Weights of a small transformer language model: a variant of SOAP for these matrices.
Each number is 128 + 32 x the weight over its row's rms, rounded and kept within 0 to 255. Layers, rows and columns count from 0. Numbers have three digits each. The size before them is the row's rms in percent of the matrix's.

# layer 4 attention key, 256x256, rms 0.117, rows 66-91, columns 0-255
108:136097061087129151200131122124114194159155146075146153117149099167154154131119133099123125138145152080090130126123088170142137138125109091157079201177116128140106147150114103056157143153123172149108119085114144150183146113132118135162148173107125097124151186154077118152121142136083122076147134197134114175105096105128118123163148072114118077114122112198132139093111157146101093081109126146142115110118110154123133089142142158159168139072148096170174093175070140142189106127092114089134105188086108169230069118123164083155131163048108119071111160136135126138085154120119167164183103113136059110130116216149094091104117102110157186089095124153124134129133101164110130138112216121196100161134119124072141156129185116203181097133108152127098121126131146136089090143166139
095:168177125134136168145117090094126107114110115092080123060144121132170186172163135133106141110154136106158175143139097111151132149124110133159133148186115097170119124126134119159118131158108113089126125111150083135090125131119152156155111109151166070180169046178181121141131135086174163145094144170141171141126204081092088189114164091146137138160139079109128155107206117105186171122134074114186082103049158130176064159147130116172135163107092081169153085165132140113102186104132100131124124135130163081114124152072135114100087078142120081054157116126103126098134113157153150116197117084096121081088147148101144135115088193119086199150080112166148091176151108134109109135118156161131101142162089045098176074123182097102097141142087152150081156144105078122114152133108149
097:093097132170102093107166131173146176103153157153126119157141142109131156110079100170086114172152154168141088088138120124157123114085186162138133118075095157171139104071073168168119109106159144149130131123122099122156112098091131111140063154133121150071107150139071135120128112132106074121168112112105074162117139142114122161115174140130147125143109096159069164110168159135110147113168163110138122186217123130109105127088139147196102152179068132083161119210080113130124118161127146102176084125013174125183131092150121158102124133086106091167121122110081158137153129184084164090114134098163097142193102133169059105137136132132130132089065082104189148189130111143128075190130056155133139180174165112142153114156088159121124165142144132102140169073135082069139098153113130
103:101128107173134158120091146078063093164172116130178151120116116100080153140119212144037138143142135140142107131085058143119089114122076097125192145147137152116131112099126141111128076055132098172102099140112132141099167109144162135156130105137135139089120130126086138136170093154118127119143083169110125155158132107128111153109081178131173208143125167119171118144104100048122067131104196101147130139113104161089252097153124102152193146123135132172123162150140083139170148115093128116154056162144164135093138176166172101169104119160127106134136168140135097173149135051122137154119163090112143139118144141103136103096102162145134129132159143181158081126139127082116087161119137166118143132112166095186117105101159195162111078179105052097165127110141068115117191182159158
099:131160170135123112160142103104074142109115131145118213150127127078129146062119133125168121117129100090125125125156135142103062109088191149159053106159125041107117106126149103124137164131104130167111176195168173127166147168153150107172079130122043074144112129108160143117096122093147100102145115204147060139133136108123140196097121172148084132109138138119122163042144179104184157182123085145137103084158173149118162086100167150167145127110114128141179142138151074095121149138151128088099160129126168120116163099139161159082198106143138139123149118107075108111199153094130109112157181143070100100103078154088124110114149146081169073075172145120138131137118162117140123131064156059146130156193150142081125109143163151108155148135079173179088115185127152129107177120094131
098:109113134117126169140119127173163130156119155147116150138102147119123172140143251155106132140189151155101122086077100091127173150127079145102204175119127145153105176135124143152157112149139105136100156087159175157110171106129115118148184150160152116106124175091142107118129156068192060096163130160122091118108101130124121199163148111158143126123116120095072093067149137126091101132160117146121147064097080163084105101144152138144107060143100089095121103149124204041189193145162201163129134133147100130089113144183170126139171078129077112172095110132161103119159119126104121118102129158091153089107073124143178112183150127134130125102131095134181154132099109191125157128135106167170181086116145101134105110165152115051119092105160130160148188090116082099083121097185142
098:131109150087118162148124126138119160139085143154132137115128133087136119112152160152122094136137097044168118134134159179128105066207144125188132154028109125080154148152114161129089134149054105072076116137125101143117167145121205151142144149182113160132135157069104098162146123212117165150125132137118105117137134155173109167118104122113130144118090100122112144100058115166158102131136141119090103069137122134096106100153131127164149114150101140095117115102117107216151178081107159138155106120130132101112201057119119173124136091168088121122135122109143109091133091138172172167104135168161068142109105142131144098083143054157112089085142119094129161069112114083075158134133084144121071089122140078134149147115116153182046172146084153111071156158070134059133079196093153
099:118124180124121123128117098136095105119118156027117154090124119159152145189100115186139134112097137081149133148080151186102169135124102128146125099111137153145101196115077174169126164131082179152122103121140158128148151118157063163187181083116116126094061138114176098120154102142099165195140135128151113133148116133140112107112109125110142145113132126146131114146100173069137101089132160077072157071165117198114135108127148042169091114136071131042136123114157142192117182123109163117108137111087132110132160185161161096136081113088193107138137127106112122140125116114153080185111110072112178124132129153133057105159130168183151083135163153105096159170121118199114203059175159114135145109155132097104147125138124138177183099150135137088120165101072045161128108105097120
098:193075113099109126092159131081197094128086113138105142108103129164092122147141167123135159126150113166060127160099095158138110116170091119121082118125144140124085079089145120161191118157206106185135181130171138097096106147176107072212077155125177126099092152139174166163113145147119065128141098128144096171158142122128145136113122135115117156077104117134097103138123083122094146125078208152188170126124158121158127104122171177182088120125161120124128120170178191190074121099101136188146115168150095133136118121103134169140068105152164146108065130109114131124176146191153125108125152127149105129101137217115123105105129086201087154114125131073162114130162153109124080144141106136087080127114082119190095120144164141161117122140072140174109147101136175136109021107150123
095:185104113122148170155167164136116175133059158062137093157146128099094146158121176122158062078116150103135143088160124143092126120168105134109077142101089134133146078145132153091176055142164101102156151133108175079132108122110075090160105116160109106150079072055154123150108119133163078190068155145148152111128184110100128158139166157121146093152226158139143147105155139126160188101069125155092154106135126115115110104100131157083159107160111147063083139104068113146101114130105168092092120073141174115128145146154145115135135125114080095157114144108074166089156175095112127150136100191097136159167121079169129172048106141122065174148130074160122185125145132127107147073149119108103219109129113106106078227144083118116133109104088111119167143128129138103121136134142111
096:102148191158193134145144031054141113144125150126131192166173227148189133119153094103130142139164060101094167141175120124056094200113124182121122075112064152153180138139151167102171100112096172171166149139065142110185138144130115147108090126104151173085044201117046092096138098104134155154100137105109110052137187150117130156129048133144105107141146104125157152088101108133139102123177172124140111099108168062110113136147076149097126117108096121157185130168129136137132096124182137129098110107092094094144112139095123138082169167160112147118120169116162136117123120157169136134124150106100143105136156171172127132152190126129121162144080150129116120144154129129117115150074124130087142155088112120126116067104108163135134139132168130138150170124106118153074081132097180
098:129139166155105064113117193149149146126190068139108156121127157096099081104145149107131113155089189098106131195160058174148085138133139106080140109093084130168151103095123124137131138171103182141159141152046192176206128075137131171127104172124119102161161122166196127118144168069178123046129128148139105124157125128132136158192113176149126122135099105217102126136151135118123163106075118152120129105086122097134087159112076083157095117155128111149139094112115130147151085136069085148101077133170164093130147072114224155101173144113129141135135112127095176082115127146075124158132094085103124177108106132156106119109138186168133075138148128164166130124164118150126101108117113192060115122071090140160098147116091135139137090067103187154134136130127133140162116151142059
098:158086144083130183128088178108149169133077075160152117096136143132157094134122137075124117210136102140147102116143172142104128140107113093155112175105130130127085136137075093154180140128155100187091119128092100135119174126118119145131098133072164110128092085150133151097148122097154158116129119128111194149148118167160160121069115135116133171090155050079113176088098193140136122075135149116171081115149128160153064188142140100140149199140073125090110127161132081120147093117107080135127121159105161134146153141083124106156140128111138186144143155082137109137131118055195131136134186156063174118057158092145125126161143084102123053220145106191118136132130140134156167117107071081156065095138130161082101149154123126118119140101136122122199067139164062145162109197120093
095:093104174120149120121100121112163134130162194116178102117116074055127152149154085089091036159150197116104097125145149116157116122205140092140115068117134095139141058131129095118105100138074081113157155163134086075054141111111157099082145122080158154103104107131192141111117136161139086120107174113147099122112134146166132149116120131139120172098128152136103162223161159096142119102070140115121066106099099174056132156142153233123077133132109153141090163096110147122170111188191089183138146118143120112096100096138146124130192141123089069131156097165160127144067138132138116089077163146126115091175089155107144162137152165175090133145160103113129102104121093136106129107144130143161099163166159156153063137180152136175123139131150121127160181130140103126094088119079062
096:095107164084103130111127048126141120136107139113145141066111120107184184162129097159097063094116146168150113156108110154113068105033127156145067108192135117113177156106114195096112072118147106079116140114134089086097124154160113089146116156146161071160091134072103087151095160160039123085166159159095137135122139090202139152117150113126118138130184121144157080166114110167108150130144126090099097103134184179163150063100105130112131094096130124179089131137149119146153094099154149142176144190153074128092133115063196145146122082153144127122178168149113147164149118132178089141150096178111115117125161124159104126084161161120151132157173104126135125178109080129129124129105068119092117092176121134122120183165158137136130113122128159100125193119048127184078072125157083
099:132155129130112116151139128187156150109140094139128190138087158095105132155148156192085173127082164117146116124139082108112117109168195154187097149174118110132098162106154121122122074126089144135158120090119142093109188071077152193131151075121145098140156101168104110062116142161128094192186136081182126129110133172100103104156070129074104109070069123139171097140127166099148122137136090166111130158102144124127115089110145154155130154142119150095073136157149134177138130129091118162150136180159102128182144174129092130121134091125234098166108114154167119105181099108091175184142124115161136194149127132133159097111142065125141137124098159149082137105127179159147169146138095057106121121100079191123071133106138052171154180101103196147164127140168096151095145058178143
102:075123171103136111133138198143096114122112139116114128096210072171129171101166096122142146171150137200143132140145155138141097148117079151187116123137115131124117144118140150114119064157098133125106168134138174188165199116093172134143158145159078114136144113103133135124203109127112086103136174092149097175106152142067156098143134120166151053168158132117166095111114105158124107182115172114115051188138120133158117139093153091165114171182116106149159164157177123122091097150076144083150124156098124123104089113151120160107189147107147120119148236093128094080096139065152165147140148102058107131130088169148107113133134135119117182093135085120156153074136118178128102100209100102181079096149114058152148136118137071158104188181121096129154113131163134166149061137119114
099:128150133072136162160122090111093119134137121093084169132079022127111230194193151132149161133149094105134191161107143085122076112081121131100152124120186123098105127161159089170158114109151144087116186153084113109092099067156093129119128151094119082152139180201130113088106139127057129172139152162099111098157096153121137127137141074152173145114089102184130082120131148136120106195065140118106133155080125107174131135115131107144171108182169061118156143107128111108190104102107106110130130145112159101150137125113113146121144206027138091143116154094131173133176101135145156166149120171195161179194155103095144090149088129115111115150146144120153183075173132143108113115155117149126156132072128095059134128089171164113091107116104117121126093132108124129089141142118072
103:148138089132156155137093105141092164055207082081185144105125177162163126114165090102060136106069131126077175145123110128123099117074120122158049120071174148131093137091143181097113133112123137171088119076113117139171127138093170144083101121082104183138136104137105152165095080125158109151157161109105115100170101206120136110178120103130126188118145131122170153079118069125082142130070096108110102132109185111123197094103143161109121156087158118169123150095121178169078138090078206118155084205118081088105198099166106164139152100086115052157146143155120167175119140134148095175143125105137129128151134085112108103083164088147151093152151096110164128095095134122105122101136134165092116109120130136124143124109127144153171147085115127163118102089216109160090120179111139
091:127066136096164115063115169109182139197189100127079121074135101151105151103119122097118151112122149141151106165187145112201154099158152127084130124169114185067097081139080128163152082121122082089169131072143143134143114084159132161174166124067098128159092190065135134122113202065100130154133185108070098098152171159148113129081104133136149105099126129100154154167169096171079154145126079166139122148102129128177146122107150111136151147065118131103107104095138132128127106117161147119149141080165180158160102162090117127134154155118087125112155087125197119169075158128176144123165160109182152094134098141175108104120090152108151118086179093155118144123100185111112069106124141175100103090160146154140131069128026108143145135135114115129140109141137205113127135134149222
103:083114120076130123120144135114079169171091115077194129150115129108114140184116156132140142118152112119130144122132098176184098139101177184179152103098103075014115166160123136128123100158073145126156164130087155174171088151058120090145098121132122189119095114123154156095073135133119124120153122158148115143056115100129096121113132130148111146086097159149124129136123083178171115105140177135058124185052117148189166136111100138177128108159163067149136099141121128096083145148116105151128129084143148102138089151165160088131125128141109057166131130089130087071086138142161083154131108112176129168112177171126114129071097104080161134114153123128127084109146113141141169146143217128105142138190138149060151094109117173083083061103207143135129152103118097138154109122153222
099:097099131117077119165072134108073154069112068175109181132142108180126136096093088181108152140142133138172139161099180141150137213086156189142162092081076174182122153142108144170120125140081093102062078115151085183106189136050077108140140122173143081106121151154132162094129135130107136161129120127064093169120115116149143067152116156120182143170155123150112193129136145112160129103113090097094149068066196095148091094133147134145124115144171133140142118150063142094079045136166152119094153100183158102118149136131149116142126214108108098152120122172089128108106128121142120156139166111076099131191051087134166137140116055151111118136110155117129095129112148153181089101119118158141112103191132132133131153156110149101082181127141091164127144130133177115142097105106099
096:172099176181131105139113118065168050131110136129109134135099103074081151126183164133182142128103122076189115059142152141094070184091153102128115167144116188089111084126174162113134119105128125116200105122190140117153085136090111112074081097164157169097112124124127127124158077118134137088141146207152101095144088135127175057145141138149091110227114140148147077114128138135146137116116166073097112105151109108107072160081157065127121170084157102084116143141143130173193149095082130109210146105146140114087172136174118141120093100183112096157138149120145095128116149164107160110095171115115136156135103145117095166079146187097183168141090144127094083171051134121190123176105132157110143134139130121144138152125142106151179133088184093101111129077133094129157107124150125
094:107121109145209064126143086157123194147108094140101118076132145162144155183149110109061093137074118169148193120143121138160099094149162149149147139215185198095089146112150103083137148150183073086130117099138177155134104142129107131098118112163112076100121143116074124096054122135121137113161161111121129129162087147123158188096115097194190164117113159118114140159119154176099155118107157124179101130145115062078117121138110139126178224131113082097104139175181108103110105146096194127076090129124101123153152059139145121149135139120083119141121098102075142144076133089099064146106073103069111130087177157136185149153174120132183080099121158102129116168139135122130152118158126125196136133106124097133084115169123188128134069127115096136159134122150121132160091117174083
100:077113148135139048151137130147117140136045121155152165097221134129086110112145105127100161100137103081113163163116188139194077112132124173137110168109135184127159133170147111075164127108123060160148105115132090098136116141154148088134144142109101150147130113176078087148196110143141131135151119134139110109069119099140147117168222081145176145127150165156073076126174108119100119121116118100098183143135204183118127089097118103189142145105126149124063091084091136175103097084152082127167147118054137169107120053104155151147090145102130064061167145153094107113124106084142102065130162166156150121176170148120108148139139124139099151096101129153104122104098147159114165135146163145080115178119099115132101102089081040111102167139163074099115139119099093148165117098145113
098:146135128140137092147115170077143113145162072124090110136158113155132116117141094134069087156117114072092213173120142094142079091097149172159157132135128088137114096168201152080091133158138166162114167162113170113149128181164155153141156093151143098130154142192115111123155098149132116150152128073113095200149102195144118110151156175113132136137106148098139129090159095139050134184101139103118110126110107101132099175054169162150139147071110141133050125118209126179131151113141178145113086088052096088127108132102051099151153140132118150170126106084113087147062091083128140153104111206131169126128149088125086080072111152170054109159165096106120106134122092101113166128092103108128153158174135116140125127155102152114060136064151073145137134099102156172143180143121142